python train.py --num_hidden_layers=10 --hidden_size=224 --head_dim=64 --hidden_act="gelu" --attn_scale=0.125 --bias="all" --tie_word_embeddings=true --init_std_qkv=0.0334 --init_std_up=0.0334 --optimizer="muon_variant" --lr_head=0.00826 --decay_shape="linear" --final_lr_fraction=0.1 --batch_tokens=16384 --doc_mask=false
Each number is 500 + 50 x the weight over its row's rms, rounded and kept within 0 to 999. Layers, rows and columns count from 0. Numbers have three digits each. The size before them is the row's rms in percent of the matrix's.

# o: layer 6 attention output (transposed), 256x224, rms 0.0382, rows 95-127, columns 0-111
# v: layer 6 attention value, 256x224, rms 0.0506, rows 96-127, columns 0-111
# q: layer 6 attention query, 256x224, rms 0.0481, rows 128-155, columns 0-111
# k: layer 6 attention key, 256x224, rms 0.0479, rows 128-154, columns 0-111
o95 108:615477432485478471437445481435533524508468505443492490484470526472509454505525486565504446498487535547684595429493484511416531481446522481483573453504471512513546461493469413571444617476475535496541532500547523483457481503424516403421539534535519484558431548497520365480481569473557517574511494488540444508529524508483510521493525489395
v96 118:440470461548409559472490441497478535542459509508468527416570439498461464546404513477430432453545447545599490471514482494509510545575455595515464509500558611512577433592449437545400457501484489422477531566419457477467521612473584505519431484576449509508451556532479433456510529424519489407523501519467407491498467551528524479532544512543
o96 126:574488590517576509534486454534508474553600559449602460601573644490482529486543511444461512546539520488481506519615457462564463540444526519474583505450465570488462408470475430418511439453496533500423543505471473514468470492555341492554571538433456399503495540513474512538507518516579493479507544497498486460481540545509531514465510533572
v97 106:500419510532484411521551481463535424386516462405474534483434446536476476401520488494571579525530527428475465452545542507592466496592561507481496516491609433457552419429569536436501523464546416412466546509497537504418500561463422516373540451518482483503472527514547530508520539551520583532532554582542494444510395601521552634464553470500
o97 110:444550501422475534537543503507435468487464485505534477549424384554514538619426485491572394526442479451474542544463426512452516599459444493515552549540451401524453538566469541458532538514457470599468470514548519526517496516454503494531620471466555528433514323470424461615563512406556431406393482554563564495460526414553410507499495485507
v98 103:471449566448513510505427438529628461466461491536491458509514558463453453542565522455588500543471467534479449520539484496530540522505485530518501545561467573492475572446389510515560591517496533569517452554422512447528524495570481467461490518568547469567581548487517467464447453438539485531464501458570586550521485554434483414462458474518
o98 110:487457560540443418551506486472564510536486537519497501553615387530486482464547440529492555487571575472590474488539565475492562471439509445494510435510542463428499460507462510501438474564551461483493476445570423410465459504454606370567560445585511507517431552505519559587407535592534495502536519464568379559427447459516486470439440437468
v99 098:543449509535564482498590447517533564539486429559550502517480517534456464395509458543535510480576433516503637456415493482507434551476460525433481476478541435421568475385541468581534483506611456516438491579538477384514556486466472497438511433478550571415457446544527577581505510486561534598536485596546564567548453481602502466490460425450
o99 100:488452515593448583494615456443527466460587512458542533510479506496469515567506545482480500506432495529520589472462502560641517419599498511564508570540467495420442490535438565432496491481394518482604475534413564595467463463505482441521585497499506459524525480392487504445496472494549517406522535464545534445569561469451450537524458466486
v100 098:534511518445534558504497518615463504555489504463564506480526516501499454576460435492512529470479464458515415541468475542492502449494482476472502508404455500445427531603423525501505476472511548507608516510434474503644500564547520466487552593495441405510538503595456520514438460519535551511506573518508418538502500434455427446529556560475
o100 096:463475583593576421481589481506543494458554472536490486483644509362481500542491535558524515538490450492461489543533554430459535550421534390476533539519431565440449519534488497463522450400398516513500365393529484568548486566514437452491401489548494533511448528493509399459460498557417562539526486449452535549459415544536523544466552509457
v101 104:475589526403477520513537533570560541543479462503537492402599412550487543402519445548528453437540603459445435553498417451586477571552461477528539485537511527458462581456440466485460489427528451476480545575490477405417499507527410522517559539511461528530516587461428483480563543609609507519442585462480535529542502447551518454585488518411
o101 104:547411551548487367471591564472469448467508493551475561611512580434479527514473493461462516610569517574506554519489547490401435460566493444502504507552479413587526488536487567465490467437464468500500464574543466570538573493497487505504512442478522496468416570542555491515512493437510466516534584440472481536492546528492552551546424534496
v102 110:498520395567585570517547446533487518513445511493542474516507505492500496437537465498547606463499431495565505579508479446384387561468502504466482408555504412565483474500532497516406411384471562614483536554481479471497544578474417473446527467463542441466490545551499450542408463525591515370496493490502517543476513603465629498533514465418
o102 116:443515560530424414533623520494459492473494585538562530440469577463451613505546537475460486601495495529496534470415497517591405504415417431492504459480522514441477507486524498465490457542549557418594378391547533437553526537541428487422463459570533584512503535491510505458444527472479543500547521493532484505534543478467410560502558439537
v103 105:512522531472468534566591509526474609478469377478435501470535496449461429487432489491499579477464364505542530522493595594449518464401452557512510563475488560486510474549435492421488544544540465587553501522471475464539476446510554567537485509351400478450524580577533500490462482612486501501586473518474504524477507439477480503523508548550
o103 112:451409491531521462490412539470571445525576577522522489495509508556473600478417512499470473513555541540481522549561471468538475459537580518450591499512548546443473522485414456425486538545435561472486457387481553566459479544448542507535534541575450492505499490554454501498509493518557446565445482514474468552455406499502539488416622453546
v104 114:511547540554526497437549436539425483547489483526473529499550477499507479552532515493484527467448446547575429553456440526467487471507405552476530506542458459567508480447462517537500523578510560480374483543362452566561435470502494567521457512476441493425496446512533503467586449493496526520537513522506476546533535448505582522542477612502
o104 121:569463558510529483508477483524537494513526518446528412521526563588509549537461497409485452527526549520400578519480463517532480499494489467440488469530556517476471495531522480495559596567466473555458577473564557393420509590509493521430454510505472545592522507479512590470518516558469467529487506495547491514443486512453519416425566502486
v105 115:554456492516516511467632488456540484513510489534504514538502400571437440482409475577546449486575539467570507502439491512405566557469474492518375545489476364499473620525531537423330389535457510508542604603499464559479509469498612430461477474436560444467474532470506442479546525510490469416444478527537522543504485421481578482553493506509
o105 121:538529429518481456614480436470591531459481518479499495342517577574516505456530500403569475538566500458429619501462444484542422521466451534584590422454512495455543520545492462473650475535502495482516467528487549413502538550481565521557474539506531510464464407535508451422512541393435621420569462537483493460530558523534540417483456536468
v106 112:496520464428503536524457537614569475431541454459516492460540424527522507508532477445514451525508530486528555514546499501529451507366471536522508413460535419525466600600480610524498495536530480541565524473447491457541507457469606399483517528440534469473579497542487461525556515518575564498572497533443470441442416505449493465473484447492
o106 123:471501530564538433404508516537501543417406530607514583531451502438527540437393540498522486509506468549558476493434578391417490441553446451521513547474532462500519517512443586466585539552422519550473464522535495555550486493544505580548442519621528514469535555502478461539568482367457436496539505498468559485579470494469534491483502530547
v107 109:553518490516580520401457528502514558485572453466535447530446470487558471447463520443524529642499641491614553491454497535503538430495591473468554461515504520461508464559521407509457503372479482506509523606504502535482580435424524532491475388456484527525450471496501455508521542511475581400522489430525550561494563487471460578415500458498
o107 107:516492461472436505542530523464508468479555468464380658436377532515564541523450546560612438385448480566385449463415501502528530645570537478559433577503529534563481530471518534460538562503499554437597497441457435469502485539571506504471488466473508504537519490533457451535570486446537535521459555532458456403562478436568417458496438487569
v108 108:454479510471479563567499523466448502434479479429422534359464491405474463449567513520446444494549530482518565566539506468550523553555538514453506537455444458460551575443473495439574560483508540490528619509581588475511432720445598579460476583438433530439521439505508471572539462450587508569466454601442498537560489474532438552501453495475
o108 110:546588517576526408451542514512417489450437519541564438541521493467527487563549555456476579583528455475452460566500488423483445400533504609519431493481545499534555538538528566503328548491502511542574408443494383491512447425514321537519489499521458444472485550552483528544532510556545482531456505433528495550459423453480578489459485555537
v109 106:443503441515515525479486535512487555522572480504454496525550565453422546505488514507574501555421521540452454412496545528555551503348423555571474476585578581551476444514513451505504519444468528605548529484447417559476563565459572386575481485487490487541517506545490482518552638498538560441527478480421517460509610483494505507437469497370
o109 114:515525501512507519472537525480590543554578507585519522465466550399464395475501573483502474425444471481567531451547508499359529526487482454501527457567447569495460479443405494549523529552525554359503479396482452552461410575538615562432566481572471565498488444561514518427553516539440501527577506517534422534531546558515554507532497437514
v110 106:492536522485544522466584478464502476400529518524491427439481507501583523541455486442499448480503389437501433514518584532403524513438436525461463555504537579498546416443487472540470539452546509564616504535430515541531503515502433505407580488492536545424450482512498511434481466626450512588511493521450526381464474566380497512494519472409
o110 107:540470535477433452551605390564471475531501555440492577534542466533524533377551465568576417548473520490541496554566506486582536449534529521506425502514510502481424461387456447509506429467486453501480542496504541466442509569541436544504389488567529506490484459491420554499449555475531468437451490527505473483443506424481456527432505487589
v111 108:504542451452604444513540524448428505506482491467494558577511520442519535544460492451489584525476420448451442413535597527484549451560487544474436544539611534550487514558617450553441555440381501529538504487471492457494525498496465474499532457431478529488497506489509509473591512551527470533478533495493527380436445445515474431533431495532
o111 106:458485549474417546505508589510443533471456546526508465421493484592512472472438418501450543551438515448557517428537410537531502452342542504542569482559576544501504479436501500491632486565626487399446488536549535492481516470489544495563429533536601451499565465523430564440552467453502442461445431489538480558494485531459578583460546440520
v112 104:504424448527447543507452478522506519628382499481551509469581444492530510570561499539538497482506436512548535512429498517550460492567490473523544437425521558549453578585504504559488584472522625496520583534543498571474551465429534467442501572564399436516509464504434478537528447527487517534447503434469474600449528371535485476571471535566
o112 110:374565471513505559457520483486450455482509422424359414528508495486473488427466494588431436484538459532420428434478526496463494535529527497515476506498434527518481466497420542484519460460568504484470537492594518478547609588555431472510483510463438526512461581510458497525504358536392474559505416456510500475611547548484627502418430538582
v113 105:408561501476541467548481446459458492485520514465458545581567467512468581483498503386546593495482460511435484422531455487480527495455528436575549583494559563456486434472507478471516520383567498528463495557538537373565611540532593449511495555487556535473462497505497561441502468476475608540547493472402548456470519523479470526425425496516
o113 113:578479452541422545484488544522503520610547430529542492459565659490507480528467504555486487432547606486639451546449512450523457491590417527576470511526457457534440451493475468519533518559475469483533480370491365586567477480477485462500439480556411403482522469468530505446518511488557424455456561416454409538536507424505436515516466461465
v114 098:422481532521499519518476508546407524569535472545558450479556584461490518430492489560535571421502588482485459485513514501490428487513417471560577513514537550453567522491442512567456483456562467444513514525448545543457526474529488598547549510516541585613407510542521582548498441514559597523584529493463384498481483528477423491544528540496
o114 095:476501515467555511497482511521495439490511501493610521547509410474513469483448449531544500502510493500578549532549569457528447616542540389471502545523446485472447470407447409580506549502447554512576436544495467489424470475515567451508518451527470548567520492604435524340515436493521367535528591500515549475513468495523515409522567457473
v115 107:487533476558540469480369547515490522511376455475511438460533529424556426522535487508387477459454432510540472571593520555459540554521521528509585399553508532552433504531532487448464374513464457678517528502417499505553467488611507484430540502457551510543569502497451511422505512552506450571459526472523439563445502509498507517603558438537
o115 110:423557468574474500505534487502496460508612488449448528495461523413467484438527438567469497484523476522449439540563585430606502447386537470510536434565471520495450433519481469450527497530572491404449486545568516433522583528543500519541496612605548570594535496498490514465525510565391539474578490498469595501516520537545515438485430464506
v116 105:498541546493432550449515490542552456493531440456508492392437557593568436603516473504543462430489498580544513483435450611443429536482481483508489519584476593475466463510516450517526544415510506483564458487506573535523484443457504461541493519533419565460426537495476551492419534504642513474519447474485538557525461513503419492468475454504
o116 108:543489532521624437562511503518490464451495525473461534498507381505486567400537523479500518473568474579503564555519437426545508502562529529518457440495531430578381573461525457540440548423536458502513616536505499601482454579568420570571478448417517455537484534495551563541481552539401414521555453563456422506474505486460528483572396491456
v117 103:499485464490425566432465511583480464441533548576493554587400424640537530483583462552477567572453458450515439558422471591488518486467446444498496468502467525524428541522474450547515564407470456532559469464506563439487445498457549544402539558546579443503508441503494516563496521484546432526394562510463409497501454429521524530528516559521
o117 111:508527494523453427561564573559448551453486516471427496529463522473532387535474512449535580474562550437482595491476525491435593526456542574472501513561523515459452607583618496495436595486543393468509499492559462497499545482571303437453510521406514496490454604509524462434492551452427445515541526574525491443537433550362458522396490503437
v118 106:477469516492444483497425604467481412503432433505482503495498543482460421422587508461419495416438485450568526496564550529537445469469521460459553441506489468539517538509515588542553589527522553461472462455516489520413503524587498536411422489476562472453453474576566518525539409616453515528508427618571427409429530493506436510535509507531
o118 113:394442534452401444572465422569495483504529466486536510467487417445534551525568443520480440558432438545479454511534501487476430476484540545422500518435594532501426399547472503528487630508506500556484542513564488464412457499397487428464561499557472557511525481470450463535599517544608514486491478602509564448511517523405539397530462503466
v119 112:475450559503554510367472545503409601537432485514539477543422482597534498544471507443488523464516485452570482557496482488445543524482455445390359543499512564532402483561480497497562456398472448537452427520434474484511469405460440531430492560468474489515430572511497583457438430503553483526484485498472390551494495468532523557479470483501
o119 120:397524533513354485548533497485406486468488498429498484467442545464462559478577455508490555485494495500453467470443524535455516409560468473499503517530452517559464467547591599532597483521603501415484520496543514491513436586563500490388526501559464462577642481559480433418491424509451576482486487545479582457574422496445600445543521478550
v120 111:551518526544478469518551478534506510441531535477569523498491522466456452511471544447516498472582426474442437532566470483592443587426398499428546472425457545486422520541522456527551454532613497412511409508461564518564424595493513459526551543515513471491509442504447494554572472437488549533576540493483559461484458503488452450472531534493
o120 118:476464474490550491455487477516502534545474588413404459601543471491505439551568444499518500520525544495540505501549515550342476484545497484587522427463522552481481456510497498474439517513475486665460466456569430651519416491561399508466382488536524503612437489518538496461502478523460450436476395431566541499518468515474577520484518596454
v121 109:551526490510539491466464599411536537495489450430508429504574533483509449377476501526475554452488540498496531430497502490494425538536528545464477522495492497361494512515501623578496523390483450592583511558463482434496447609510378486553476511435427550470462507515453510503458475473517498501495481605541621607455501552501599495568574560530
o121 110:455439600530437540506541501490470402394578551493503561529538524500481556533518471462495445531507529453506471560487433481638466483495462464487521508524464457548442540431420526495453547443479484430488475523494493504469573469516590466620567579568402545572516568465486485390535494420438526501498440432587517585491461461529533471516483417475
v122 104:485508561434499614467562422487475557446548509440514447529481438500499493496514557424477520483694578526487535555524537491612498465490448489435592431476459444466480443442437499454461559446597536479458452448470518574605490601497421414500458466457533452491490500486466499476467481539463503439446455471529559479520468383509497541446536501446
o122 113:525509575478440413546515447552505498537452504492530518539469478607416560588415470489499420596496481536554560540542424517410486493526487563445394513424565432500515477454496539469374404531440520484489548490456401458578453547462477497572541477546489596504431514444544483509498529474539557525474548513471436488500441510542429475588522467491
v123 103:520532505515464565480564523596501559495486507495514477530554501463569469538438546423466490511475410424438503406523576456483511576442433474568509588566524460501534500362497499448465582453399526395396447499452490486469516504498475428468550496512481443451552532513536499468571433555465519499524503418466451523505540558539501441416424444565
o123 112:371503476382509474505481513511545529627535507433509522513514513561559568405522541502408457613508486524501519483550510604529511393416410597522523497579614541457499481427536481506478477527673505576357511556526514565524524578458517511443432504549449585433501480481500540468506524522542500504518487480503460502506422442519534462484557542440
v124 096:514396491448465545519621383434504525528496520430442604478553521487522462462538434464551535510538377559520491598570487489429459519462486529523479528421543437528442401441425486502553557468446482554368621595520544421455504476443538524540447455478507470510503465539428473439520557482506541400548561534527455542531557530524506517570451547429
o124 119:538542480609505530470547594560571411435434534581484408470532413579515573568510545484423512543484571522440576565492467443604502514450489499499580498438408479361526571486500459505519529538566497374503474466481481602492493484489449522438618494496493539432464546448538517494468472484532523569444559443519543566414527402506420449542511471454
v125 097:481504505558536576489478534422439492464458495380554456444485534488415461441578493540426445426508593507495605589435433523409549464601502561452492518626523525477543554428456521487510413473535566447539551523423495511572485440564585586511568517520474490441486524500485441459471446476466590528435452495463441500472453565448497537420508485544
o125 101:609471437496471419482495511471515545530517483475558470505542433496568595501502406478454486483604538493506450478376597470554513508483474507553395566458498448477481544500571451518610517509432568527567560510525311466480444456494457511488498493478477428521499434523507521507536510352453468557429580440485528533567440500604530480455429540494
v126 111:470500456500551466457567428434487494575499570491460494534493560481528403366438467523532455523514538494515567546422459416536413525476554577541468474548518467421551526486570486433509531524550400508508505616522498524448491498541483460561555548408486468505495444515487472470579508504480563474458506481529425442508566576531585529512592512566
o126 110:631501570478529534486477400514480475493524556436544495523474550560523538566544456434468487547492607471451469530436463587528453596463415427502453487530502559523548422602479541471494543535412480442544502461524418455417491436486520548452430531478470469526468404572494526410553547452600552602481476480490555505533491528600515488535430512558
v127 114:486493474466512504543398434511541477464456421521520494511399490606544513532493539432552528516503554442411527478577433473531511655462516481399580457535554455500485481446527533439564585531524505476558479459503527553432530471402416421500442511491540425504465518481526578554468461439604477531512426505421465507488520617538393470443464532545
o127 119:592525467487483497490525461498478462428465490450470529505544454418452493484501515569600504596463527549562435549422483592495527389526436494510442519557466592533500508529488526509410451576431516506483510465529580418473504493604490475519486509520488486436557518516537545477452563537452424468490506548527641522509560475483527510529437539488
q128 100:448382485550508442516540509487537478476425513494529527457536481402499507456606569451407431479560388573396553488648583451544559462471507553410484477496554521410528551541533402593600531468518552446500554454569436542406488558445550525512489466422563537470499562474481537433447541501508491465537473528514478481499482542525458471432470499448
k128 110:527655469592496409492459485470508513416548493513575503457585472547460522450478531447487512530527500448513585539462514448515485544468456480496589474468513481405563498506450442460479514552619483400448415387467449584544554330499478500478570543517602519506471465534471540570504500543519528476478460605488548493585547527459471503516500496463
q129 111:470558550472517566479599478515516476577434531470452551398501604555557501489481491506546519495533485449548491408469510517499461522477495481556509569543501477532451479566527556482464445510523570595442487409450524511439472618502504581490490556485454547551560537486521527417383571498477486339541436512536418475564553562490574506512490476459
k129 112:529512534527417530570613356423443513526524565522502533523578496405454362419566526434518539504451470573535434453531474516524495540445496589555537441515515594534468508550524594521587581507463524570556456504518517485535455623497468479468494473430490445557511442523495533570477499513534518449546574520502431347456490452500462537484530451495
q130 108:543531483524478552506534473415530486497430542468410571524530553489483499500575428501535488570527544544497425439462477492503501415574559493502550475553548571461408579418527528491485408426533505449498379557561585525560422517487491451470492506504553445537479525511543450495505488474402464481484478569468589540447516433457484553518484475528
k130 111:493323586479383487471585489517475494517507540466514510464533607496595544479618469394519513530615461504508513471471464535525463461453540595481468494467593443501456384479495572513531480536496534533483472499620525534536499444474563419536471510520470473516460489541507437577476505504550522492536588453484508454441571530490469525414525517562
q131 109:498463530549469632505570454523382571498400511459506441627449516428570517483550443454575569529508558460325519542578531523534403576516527458454482430522437468518424554467483545489521521557507523554517467541563547580542565457513537490533552541418439468553490597479453544486549508460462453473443624518576489547474530478509510560489490435561
k131 117:514511594420530549416622497431514480474498525539486478454494601448482557557553595501499474521507585471462445460440429459542474507572517447491522522513524563508482454525440544510531414522532467558496419520503446478524465395609610420488422537567481495485519551549485575472529392590459440516501513553610512498503449494520526539549508477471
q132 114:457468490462474491527468522420557408432395530525428558567432393447544489399570462453628540492551418432477494488516472483478543511498528471532536499392497496475504533449536521517466538620495523523586527416574485490478527512437473637516513553570426531444522470494440495491543554474539547421450490442456437459464483537473543484515555510424
k132 104:608605484488441497545495386584479477558578489507522520497500489633507570496489512543428435451423509538489433524563508576470480418509478542486419548482528469420625542514424618515561448567558526432469440527431503492525497452486605426520496437614545570479448514520494502464480522503519468475441476478510560580444468514520511463453519472609
q133 114:423485491436434550526438560513472437446563478467538595415525499457479552539488534515490453543471519551510503531509457544476521489509531522403487439513580436421432415516573465481468478386558480448425456530589456536487545415480518488573604549553459470540451508502577608471499488458512435534524547520467516569484553617466526483524524474515
k133 112:432477535438532512512494542493505527452445556536522546461467361466557527515530484404480498528589514540513582480456437526477540456503490491412523502477547506476582536446480464479502528474504455464500434600493392468568587471560547460518411550446510557450553525579523555592545478476373495551475538511593449491460502371485378532565503487528
q134 107:524489440449455414473432629442484529581533502499554515492468523520413465564566525465455491461503466493542477470582516443558441518521525553571469445480403462498515556542493427497541600495473447490559510449461444503518495414517507496491500455454495542457503573449537456479540589482587511486528535391523552618557577514525443480510500527502
k134 120:480482435549583554469422470553503511487494515546444557491496489449489456497400530498525491549539529459604538431549487451486544437590363463459481506464522434448535530482542465483491474502470447503443509441415488542525563489543476484419546506435468434485540496465501503503453459517519523590493515492534513548538435493450522539485547425450
q135 116:535436525435538587491559447540512455398556432486477461476493400498429501550531473509459510516496424475396484472494541503559445502493544559495481504538646559515462488421527423438457485560372537455575486471525478518456509503505563559431497528582501497501502499517531539457547566459458558494535495536533535619453458541450424509473516392559
k135 120:517485532474502491413524547483529450553469498510493542435598508554481592494529551408527406551533551471425552504415470512601436589509453487456541541491545499443491472472502524481538442441313521451480474492480512522525423432444610460540489455534510522506420394503475640508581513474506497482557490503443534577485534480594523491439519527565
q136 110:445541530448471475487558515501401567435419527455566472438534477512497540472547533508515445465477530518357446486356452586455415461407467516606538438489486454516456499545527564534553541542421469512635491461548510492605585587484536471532524467472498552523597439559493561550478474452502596483546455480459494554559521564599527500516480421457
k136 117:494537488505580477499512462552501518485552458541441520386502414539445538456456508477573453448433467498461539515408495507475427476565497480546472486568448556439564493449463542534597473574417598437456504539452466408385502550600561580518392500539391497541633441542437510445476521531426522508463437431473499488541428512596495497576504527497
q137 105:406546502460529486524595461520482546523539538539524613616486487555549406490452477471427518501499344468490417434533522481486500497457476490533508490421502459550472459610569507458623435473605561484491460558504528477483415571504552526535565475460565461498479570460534434545484438407565538491534470567414539398536511494516366540523496467478
k137 113:455431465479464411567539575507554494539459516469444514370427535464513483438503460505538540436462535497573511397430497511495497524475533392491504591485516474481465535477504536468534538511563502491464475567474494553584498475498373532585429396488497381586498411497513456549596522396547516467474570508538460468471546591493556456562469491521
q138 118:444497575570533405506534458476437484432406512484485487471524494560394523496458495603580498526551488494492501501488558455565521422448474515535489422432451452479500426601507512519532560584441516469508535466485569508506629569492492465541545496531510530535592494473540450477453428555465515493405526476503617514500561547500466526447484467541
k138 124:521547559592588492465599525563468533445480493616433484461496373394501510543498544600468471448494462499473546488497458507575504471504446460400542557462440544404491424563614564491586452453480505403554599522490485430438503443478516556520597416542506521501518509504457534503545483466489490530438521592484442501545496475533482471489521473482
q139 115:441457463514455431536535495542425478484478472495559528548302505493506559491508504498475480452567515622551575569500516536405439455524422454463552486510498470489522582585575452486500523464483515533547529545501433560546455505549476577476477525504503466495392578501501456528462459531560494530457457525545512434520535470426357492490499466544
k139 111:480503472451442418422601493432597483589418528478446520524513448461518429521495573523510463597499485503558502655458462465431549549564474496490450521543547428585484561452404525459389577436520572491514400508548521538590547471543453475469521560510435567498465538617560487486527514475469431523469522498600531493519480451478549500534468516467
q140 107:458459464426514561510498500502483568514506530548524479525490548506532450527570477472507534569510502456570416543510559515489494449463523523484558512515580591474444494424506500496484488504611498581468499479571585510456532497532474454462505569446409527516457498468530522515513586602337492356458462539456579456450525524406627547492510518476
k140 116:469498435504424618484476427516543456484505394482507493509531531463515366474425416456433574546538495501479540527572464496530561514465574495520510488505518447512473544558448480484543502401531446517469426538535621487474489532551537432601423478451496504508473493479522544532476360483499467492456436559498535472449502504520561499567435491511
q141 109:550539498445463486504567426436569496602481526476504529548417445447501532531444524482532451438488534565570529440464516534489509464505443441420481529561503510590511357518594477375539426503378516441418499548425498507352491496529455481523530470451531486488533581540525542435489427420539503536484414485452633483485525499463496503443483436519
k141 120:505505518456479616505468515482452446525477560479539498492463524510449455534495472416503492636530434477552386488477452544489533541490439360507482563534525432515431418484429490450523545484360547406566531463514596452650496544450479518517518565513459556473605523584535474517509532484537524428483431464564500403467506542507462626483513503567
q142 114:469545472630452495482619465477556505526454531595537563483594492508512555491597453417421505570525528594461469532536415465569520552438524485421557427551484481463557454452562400469501489390443522474410438561460574530600536433484549465449476525491534502499490546514483553521521448558511468506469554498478514576485501523512452537436514444517
k142 126:504454577455489478493539502556660464507491526430508516450508516507561584510513533528450493527522555484515515502444569500653536590512493525366535528514555477437368543555446480490525517533431456462536400514550447574455546460492500482509473512583480554536576553509470546499447531515466490461438555520480514502450492514496454514512498445422
q143 113:500453493581570610424528561437494468440463470518483454558505554550504476522472495520479470526539508522486520368546494541493471548630503491521483435543485564512505531562410450495463494574468537525473484504505539550560521461545474469469430571425400586518400523586548516556485465556657538438526471380595544448556521495471538475498488556462
k143 125:406534439512514618497527480476470493486428526506504490434558402485488494466503477489497460492485610448526486458470548595479485481463454474428505512431563522471515467438551585519488483529486549607542436539506518557543407485527520501404437355518486436501567554457544484471473558439504502504505494520489479610514428474481531477492614450436
q144 112:473500544439485449569490490583505459461476482535503505580517480461362481464497418542545430476455531547469453451538503556471432539615554527532432525542434497540529487325548435501475530553506507563556479503460533504582449488468603551432447510530447510529538486489404536484475418451532434549449535494634423496450542469539510518504473457462
k144 112:531512509441570486437527449501392479506525510503462463501551428489384525485568522561563540550432555513469581583499505500575454551502499553446513489532415458644410495415395498471423438522538476526548547462487465483502561538456472508488568573585580546445586472506464523318536597590524452466444480459472461540544425476461448506466455483547
q145 105:395421566480507479493568536529422399523446469407539485510430531495457482520406481530526527456491551461567451473496430601419511587554511497565505530523484528463547474429506470567504516457474522489541436487458488477493578486455543465538487435420520486477591496460557410524579424454494450459409575530508504455545488558479558417522488552545
k145 107:460503510422467552572445620466464515553590546494479462543520594497640437471491452549503443538428480457544428470452417483463459469578518464544417562500458397576452517492502484467569545535489445455459547460554482442456445555419530507525475450513518449500582435515418512541570468530571437638465533498482397537556509438539462529501526474547
q146 111:602452577413481545443378521448366478553469535533506462527460473394453582499457577497540502470451486543472569527490559506441565551508575493523526525477446459469528530526558418535499509524467511503429576585496493544529519433460544547446454415506485558537440454532402496479489520530501597455447428555519482482603508312511497475506407543492
k146 117:519563481474469468448424490434486566516492537409515452506508473578428503575436537476545464512488607367448539474567488463495518551480470508447499470523550537601471487485415503548436483498460502589520582377456564477422547554439525496436616541475448519457466469469456495573527464513487565622473469456641563410509539570415437491476525419550
q147 114:456515490493412504537570463532607392486533459521595512559505487453476521523454484516393430468520517496522523507493531620453534474485526452409418596490540446572491487431458486539506495466614486387372477472502487414542529456513407445536444497546500552492473478529505506519553562479538458457506453573490476542437456483435509503524487574557
k147 115:452407447482533445599479494492525531453441445518504453508557586556582496551484493461456576547471590532494474453448520552491545438470431580502502464505569485452512501438584427448487560498552486429570543524597529537625496549493505477552431536562529544505453595441542490567485447556486508493473531535550437496334446488454446510495494540561
q148 117:566509488577533463527529535594555568368451517526556468455556502543479508457583556568420496496537478471488513546490493535510514519428492537569429561562529481447480443458521566473496432485384502452562459436493521508548510537503433571517519478489458530481367530518500492538521454479440484515550535502567527580477431568494417444507561481501
k148 122:559443578632498511542600514554436475449477526512430488487500530530513524465448506462502473483536521554484560558474528521540449416511439544545545420452559475521481551496542471437546505575383521405460580509390456495403544466591449468455481545488523511581539460450526584484467571438496477438526484411440501528471509435546484572461480450539
q149 110:552452471470514522637494477477477523586533472419562480510449504477547477434462453509507533451500537488499485598468546438540482443548533503492488523479443476483523558586530552518555497399416485490504532640522479436516446458517494525511435480570473584524579533485503489448387477539435520490476507503462557419522472438460541473456480587505
k149 125:533508470535455573496579426475474457463435545472424415492470500520594526511593495486517479538478420508463428473389517532494487510591464542529557480401524583544509447574514573536439551428595591548478585499505546605549496504554472487513501424366517486444531497465533437537519474512573494426502537513388637420542458575543587530535436508473
q150 110:527536545531468501492463532527459472520448583536522526468498566451571566528491504473523469564479399526506491536555471549509532550562503485561407523497527569442426438449527493461494474503558488610494440458471489508474448495566587403434517533507494451504421511585480550506528480411420397547462522500539567505508508538532595462557493458554
k150 119:397448556488459428448491452429423527485526461410493445531455565446507383476493427595447526583591542487518497540527493431505419514474515491449501503582463483437509488435405483522529463546516425472519504529595543510459515514527568520505480524567506472492480521508533603541516513567398503475576445516546604599577501466475523504525473473550
q151 108:511493531395482539568437455654477490473516536608466593448427542562578501425596493501541487500453524469446536469486511443527567383550607503515497452398389562527430506413490539556510527433574470641481495553469513488499563521475461467526536535520511405469522484410499455511569466563527449476449480541547523544429541512471553457535517567456
k151 121:423504543521500512580516515456447482505533565403452547546575538478526544527486349443516581496497521478456505543613440483573511456538553570428500528468526503501514504446594556480511444485605419639486496549506611543461442437485531407544563497550505508509516501481427488532474503417532488520517554527409378485574544477445540552507424475463
q152 108:506509519440501511499555382527470566459501559483430466496526502415492481486564449512510487441590589466537470479480535571592510536478540467496522484515483540536436543408536453590471473465399459533556527492577547463623477512479424445540505538478499543551445532437474500478456516483418444468457528565543542474466478389552557486539498476556
k152 115:628449551512446399521568480484457507476465453488499525494472580531439416593554414401544530516457556486550522525531485577538497361485472544518453440433557426521465418566458538519439485534481479517417455454504487472527500434570483453451400456553444558531478567472449537558509584568385499476470540516505468537585474524482501532481543520559
q153 103:396458588535419499491546455552447445476520423577486520601424481536571461432467540515582539476429538474545562456423489573532452469434545446557516526600576436564426421522450473439456559535516502445442537549452526453493469564582553477443493450533508552507600489439543534501414579437542491544500418496534457531476521476510441524558504477508
k153 109:451565466545466506517569506462518520549476515471420496513466401567548432519490524564486537505452478414484402404433495515500504485508526554485452500571492533467500542460530513520465514553549602487550550448422508514549526619507518479510551439554521522491494489550541615492547457559520514466561480511515360486415514533425519495508573440515
q154 107:564472448446488594464483539563569499569389551515533489451518496572544433483522413421493489558431604458529510540511344496536553546492451554484523482497495632478469415557519493445550573534488519603458496438491493560497560403508511464481485548352519522547447547504515526510442575482532470591426523430461496609443475592515456455532513582508
k154 106:550483563505434622538505483438526578491528505554503549541509482428544431561495461463504500493603551514465528505485531529498564557513441465491502554446550434544571480505526438570512501448422477547436457507560548495453430391520618469515419575486510460518473520518511424499551538575520554460434597523464542497438514406450546539508498459403
q155 116:519465472557463512459438442528461451441480469549450558546503515425529456424428479513459480556491540518521462414435514446497558544330527510381461463527406516525485527447480486534472490535505407437544475493553455424549486465557461512465477420541601544478482364487549584512564549526486571560554453508501538501551461517506578470599485474512